From a checkpoint of a small transformer trained on Wikipedia: 9 layers.
Each number is 128 + 32 x the weight over the matrix's rms, rounded and kept within 0 to 255. Layers, rows and columns count from 0.

# layer 2 MLP up, 256x96, rms 0.125, rows 218-228, columns 0-95
[[ 75  93 123  99  97 126 184 107 159 136 132 115  94  87 163 142 110 147 117 162 162 118 175 102  93 111 116 158 145 170 189 108 157  82  73  89 131 146 140 147  98  66 125  93 121  92 159 113 160  97 102 123 102 180  97 114 175 128 128 159 133 174  97 124 166  82 128 135 114 109  93 158  73 126 128 115 195 118 155  99 107 122 184  48 123 106 113 100  98 108 146  92 173 125 121 172]
 [132 148 102 159  89 127  78  97 100 151 130 153 152 135 153 124  74 174 137 182 112 177 157 153 100 158 122 134 101 202 147 117 160 174 134  69 155  41 106 104  60  88  81 118 138 212 170 136  72  96 113 156  78 137 134  89 120 168 141 100 103 135 106 189  98 154  29 175 136  93 149  68  84 101  90 147 164 144 121 162 150 176 144 180 129 168 107 119  78 107 103 131 148 156  85 124]
 [172  93 109 121 125 136 147 130 132 154 128 160 101 167 136  71 118 142 135 125 100 168 136 120  84 151 154 204  80 156 138 118 123 173 136  52 138  15 138 104  96 128 120 137 162 221  92 151 169 134 132 214 160 149  92  63 137 173 161  83 161 106 123 155 163 141 165 136 134 153 152 168 150  90 185 154 157 100 124 141 139 159 163 102 178 158 118  85  88 100 122 124 107 138  78 204]
 [123 125  92 171 123 107  88 126 114  96 142 176  81 186  75 135  93 144 125 132 100 151 133  99 122 135 183 210 109 142 121 157 165 114 102 161 173 114 129  84 167  74 168 150  64 142 125  33  87  79 102  81 151 193 133  96 144 143 127  94 137 194  53 125 174 139  99 161 104 128  86  41 115 126 135 175 149 156 116 127 123 115 169 149  99 129 144 138 178 144 159 138 208 158 116 138]
 [ 70 144 108 107 117 106 129  82  81 151 139 154 161 132  67 136 128 161 156 115 132 132 133 105  63 169 136 110 127 112 120 190 101  72  95 175 153 126  77  84 139 152 153 175 184 150 163 125 138 170 145 141 162 144 134 112 145  99 108 131 118 146 132 138 196 133 123 161 130 164  81 168 136 128  71 104  55 127 187 169 130 128 136 114 145 147 105  96 118 190 131 143 106 116  93 144]
 [103  98 168 170 126 212 143 114 210  81 164 160  59 137 101 175 168 133  83 121 153 139 128 122 116  51  84 122  93 130 107 175  79 132 134 159 109 152 135 126 130 169  88 117 116 154 110 124  80 108 131 113 151 204 157 135 104 152 145 139 139 166  93 143  76 105 130 120 126 108 123 162 162 107 167  76  78 160  87 125 134 113 109 153 172 129 123 100 128 100 141 141 207 173 141 133]
 [123 116 163  91 155 132  75 155  92 117  97 149  93 201 122 131  90 121 101 105 194 135 136 129  94 107 139 147  97  77 122 133 137  71 140  95 111 201  84 134 107 129  79  86 117  97 100 195  96 130 128 116 168  84  86 152  84 127 129 149 137 138 148 125 114 104 162 108 150  94  89  79 112 112 160 170 179 183  90 121  77 157 134 127 104 132 145 138  96 120 140 147 135 188 135 169]
 [150 141 115 150 167 123 172 147 106 146 106  98 144  75 147 124 117 123 119 102  63 118 179 146 119  68  92  79 147 143 154  87 164  90  98 151 213 136 147 128  97 110  78 133 103 153 220 100 127 142  99 147 100  73 162 147 168 116 134  83 109 124 110 131 141 136 151 196 116 125 119 181 111 121 109 107 166 121 180 141 112  98 121 145 218  93 146 161 140 126 121  34 163 149 141  67]
 [184  92 110 151 150  90  95 153 145 116  96  89 146  78 124 154 103 133 149 117 134 165  98 148 127 195 105 124 121 132  78 135 112 156 110 108 114 104 101 119 103 155 212 138 154  72  80 166 199 120 148 106 115 121 164 124  95  95  82 117 115 180 118 128 136 107 115 180 144  97 101 114 122 145 154 189 110 124  69 131 134 108 137 146 183  80 150 156 153 119 112 136 161 194 164 122]
 [121 143 138 105 168 160 128 142 178 108 131 163  91 146  55 124 104 162 165  75 115 121 108 143 127 112 139 116 148 141 141 184 164 124 142 123 161 115 125 125 123 118 132 140 149 128  67 117 108  94 137 163 135 141 135  98  88 191  96 133 134 140 126 145 176  70 105 148  38 109 130 110 154 108 167 103 100 117 162 147 131 198  98 108 124 128 153 154  66 102 111 173 135 162 110 172]
 [134 108 128 165 157 207 171 138 131  98  93  86  84 129  77 121 106 108 168 156 171 106 117 130 103 124 156 137 142 101 109 137 142 123  81 134  81 185 159 118 112 127 163  96 153 203 161 119 141 208 136 170 122 149 162 144 167 160  29 100 156 122 106 133 125 192 138 137  98 159  60 152 130  80 106 210  88 174 135 103 140  71  42 107 147 143 120 112  89 137 142 165 130 123 167 190]]
# layer 2 MLP down (transposed), 256x96, rms 0.125, rows 218-228, columns 0-95
[[128 126 177 174 140 122 187  95 124 107 128 111 134  99  77  98  92 151 158 102 140 104 116  81 127  59 147 149 170 161 144 143 104 127 136  58 165 127 155  89  84 117 120  73 143 145 162 101 101 178  95  80 152 134 140 104 163 114 156  82 144 168  97 116 112 158 136 183 145 122 149  79 151 143 158 161 169 141 108 106 189  82 126 103 107 133  97 108 168  67 114 109 114  89 142 137]
 [153 133 104 121 145 150  88 143  88 125  94 113 184 118 155 120 189  82  74  83  66 120 138 141  59  95 218  77  77 114 151 150 106 144 206  90  88 103  95 105  98 150 173 140 139 170 134 137 121 143 114 177 147 133  74 150 156 100 100  90 214  99 128 138 105  55 108 141  76 121 162 148 172 119 151 149  62 139 127 124  80 173 126  98 152  99 175  80 122 177 138 127 124 129 158 132]
 [119 126 129 133 141 130 175  99 142  79 152  91  91 152 114 124 131  93 186 146 116 194 134  95 204 108  52 132 152 108 108  75 199 156 128 124 145 122 107 111 114  85 108  70 133 113 101 153 129  65 142 156 165 156  34 127  95 101 103 188  69  78 131 177 177 188 164 174 114 167 107 131  87 132 184  93  92 130 137  76 121 150 142 198 144 192 143  63 166 116 137 145  81 152 151 128]
 [106 158 152  96 140 112  95 120 183  93 174 116  95  83 115 115  95 141 121 197 154 147 147 169 121 160  87 125 121 155 129 161 124 120 107  91 122 150 178 130 147 141 163 145 153 133 159 162 145 181 110 128 116 139  97 101 138 108 125  30   0 100 156 133  56 128  70  96 163 143 140 175 155 109 140 131 111 118 108 130 121 138 118 111 141 133 117 175 137 145 123 177 132 172 198 113]
 [136 128  95 118 163 161 137 151 143 181 116 164 148 113 139 119 111  28  74  73  97 132 168 122 152 145  96 145 169 141 119 148 140  95 118 108 148  99 129 149 115 148 130 193 103 165 161  97 125 108 177 140  86 186  87 138  97 153  94 145 100 144 127 108 177 115 145  71 110 182 115 126 140  93 129 181 132 141 184 134 109 178 128 121 147 106 157 160 111 104 127  90 113 143 117 143]
 [ 56 124 151  63 124 153 132 148 162 182  78 106  89 185  82 130 112 141 141  97 184  80 162 151 137 166  51 112  99  93 149 112 114 107 212 110 142 121 114 126 188 133 175 147 143 155 105 162 155 147 133 163  58  86 114 113 111 147 155 117 170  96 119 113 102 133 136 159 111 143 138 131 112  83 122 176 164 128 133 156 107 157 141 134 133 167 151 161 110 134  87 136 143 138 151  57]
 [127 174 143  95 164  99  98 131 141  47 132 124 128 120 133 109  81 173 143 140 152 181 143 131 149 101 118 111 122  69 141 116 154 136 143 144 118 108  66 135 143 126 131 106 185 112  78 116 140 112 113 166 111 133 117  99 175 111 130 172 111 110 101 180  31 134 158 152 192 133 132 119 133 128 165 125  84 172 122 147 129 108 149 159 153  79 118 166 173 221 131 146 153  97 134  79]
 [138  99  86 135 119 101 192 145 116 119 214 138 100 216 126 120 140 120 116 184 190  80  79 150 118 153 104 201 147 108 122 209 162 127 139 146 140 114 151 134 168 170 135 132  85 135 123 144 138  87 101  92 111 115 129  95  73 143 155 158 212  67 156 134  98 105 170 102 155 139 147 132  82 149 119 177  95 123 127 191  82 118  94 124 143 145  82 104 103  71 153 179 106  98 131 156]
 [185 128  94  98 160  75 168 110 177 131  93 166 123 119 157 107 121 114 148 123 120 138 127 109 132  91  97 126 134 113 137  90 114  88 131 144  79 127 121 105 100 115 157 104 131 153 161 135  97 178 118 194  98 115 111 167 157  74  77 105  68 135 129 116 108 172 157 127 192 117 120 113 133 159 146 102 110 114 178 110 123 156 116 102 109 169 111  42 197  76 179 124 110 152 181 109]
 [ 74 101 162 115 132  95 138 149 154  53 145  62  99  86 116  87 121 110 156 134  91 143 119 139 178 121 118  60 147 119 148 108 159 110 136 100 157 135 105 161 102  65 118 132  88 147 145 146 124 110  57 102 127 105 169 173 128  93 154 142 170 167 134 125  68  95 169 113 178 129 171 147 167 116 171 136 151 122 150 131 139 140 200 139 128 128 121  84 115 129  73 129 135 160  86 139]
 [122 120 162 186 118 129 107 103 163 173 125 125 103 195 116 143 162 112  73  98 144 133 139 173  52 164 194 148 100  99 123 192  80 117 136  84 126  81 166 156 159 137 156 152 140 110 143  75 200  77 120 133 139 124 152  76  71 120 148 104  89 150 148 150  72 109 171 106  98 171 140 129  64 154 211 123 150 134 116  87 158 115 119 132 147  95 128 130 109  94 217 146 151  37 178  84]]
# layer 2 MLP gate, 256x96, rms 0.137, rows 219-229, columns 0-95
[[ 72 107  58 119 109 178 134 162 105 159 172 103 192  98 155 175 164 151 136 131 133  62 185  82 121 142  75 134  84 144 115 137 120 118 104 181 156 148 124 116  80 169  98 146  96 131  79 151 145 101 164 102 156  99  68 129 140 146  92 161 133 158 149  92 184 128 116 103  92 170 177 115 106  77 156  92 137 118 131 169 159 145  88  83  92  79 179  71 143 175 123  93 148 153 127 164]
 [117 109 151 160 108  93 200  93 106 147 187 151 199 130 103  88 186 163 151 165  95 139 189 149  37 106 142  47 122 110  85 117 177 153 104 140 107  91 110  81 164 135 102 101 140 147 115 160 136 103 136 139 164 167  97 120 145 120 101 157 155 106  92 150 154  90 155  86 131 126 126 126 137 101 140 143  92  91 128 120  97 142 171 122  48 117 121  69 143 123  84 146  85 203 187 136]
 [193  74 106 114 106 149 107 150 183 114 162 194 157 180 111 164 114  82  95 103  99 122 129  78 148 144 110 147 210  78 140  53  81 130 102 183 171 176  70  87 120 179 110 159  59 179 120  49 169 123 143  98 163 130 154 109 109 172 115 124 164 130  97  88 188 111 184 167  98 109 131  56 128 137  91 144 123 128 102 159 153 120  81 186 109 140 138 195 165 140  87  56 187 166  88 113]
 [178  73 155 129 120 111 151 116 163 133 114 174 138  93 136 143 127 106 100 140 147 127 123 128 138 101  87 121 202 139 100 147 137 125 155 114 172 139 181 140 100 171  91 156 129 163  90 117 124 138 164  98 101 140 116 117 126 128  65 150 162 199  95 161 108 196  85 129 102  66 118 114 133 155 135 178 130 149 133  75 125 183  73 126  63 155 136 156 177 128 123 123 140 163 134 126]
 [136 117  99 108  88 194  91 151 131 179 113 106 163 147 119 122 160  78 132 156 179 136  76 158 114 130 130 145 148 118 124 148 138 157 140 171 133 172 141 115 136 196  77 111 154 175  75 127 147  66 125  77  61 143 187 158 117 165 132 107  88 182 142 122 141 171 118 130 163  67 157  90 125  78 137 137 134 137 146 134  97 141 134 116 104 128  86 180  88 143 134 149 158 164 180 173]
 [177  98 130  93 175 108 140 102  69 120  84 106 147 139  90  63 116 111 117 137 154 172 137  80 105 152  90 112 127 123 100 164 142 122 174 164 150 102 141 106 115 110  78 157 133 125  93 113  83 145 104 153 172 123  95 104 166 131  64 126 176 164  75 144 104 107 162 193  73 110  95  19 152 106 114 146 102 154 129 125 115 169 130 116 156  91 112 134 161 106 137 104 143 122 187 108]
 [145  75 149 117 173 153 145 114 186  86 158 118 105 171  98  99 164  95 180 147 178 135 113  81 107  90 172 146 126 121 130 114 150 121 119 119 126  56 124 106  88 173  43 141 104 167 122 109 163 175 135 151 138 172 119 112 155 114 130 155 132 138 112 134 196 150 174 172  67 100 118 113  64 123 101 114 123 145 156 100 131 172 118 116 105 117 109 137 175 142 123  62 133 191 128 108]
 [133 187 113 148  99 166 130  99 168 135 132 145 126 119 107  99 103 173 152 170 152 113  81 123 135  77  89 133  74 166 133 211 123 154 138 169 149 150 164 123 182 203 137 113  96 131 172 124 132 104  88 103 132 136   1 115 146 108 153  79 128 129 115 159 149 175 141  83 156  78 145  70  69 122 126 109 127  98  78 101 126 143 182  75  89 140 158 136 139 131  80 107 161 176  75 113]
 [111 110 140 146 155 139 202 107 104 108 107 117 203 110 135 126 119  56 150 121 129 118 108 129 121 193 143 238 194  69  50 130 130  81  61 107 114 153 111 108 115 170 125 130 107 151 149 152 194 104  96 108 152 143 126 121  79 176 117 136 153 144 122 117  91 123 182 143 124 114 149 143 142 140 112  87  86  81  97 143 120 147 155 139 122 140 144  88 123 181 129 117  98 148 131 122]
 [118 156  66 148 139 119 128  57 102 167 107 134 130 111 112 139 135 197 126 113 222 151 102 151 105 126  67 130 166 179 120 164 107 111 119 128 173 121 127 153 101 134 145 131 165 165 211 130 136  95  94 169 127  39 130 157 163 141  62 149 116 156 165 141  71 110  96 165 127  88 125 136 119 122 148 161 143 120  83  97 131 149 135 124 129 167 162 148  83 135  52 140 118 135 125 189]
 [152 122  70  86 162 168 155 150 151 129 136 167 134 141 170 118  99 102 114 130 109  35 165 121 160 168 105 185 117 102 113 153 143 171 112 114 145  98  76  86 129 109 175 117  81 134  94  83 115  63  45 149 141 115 128  73 104  63  61 113 165  93 124 151 167 114 156 144 168 141 142 146 136  85 119 170 178 109 108 132 173 161  90 147 108 117 134 170 119 117 165 122 178 172 159 118]]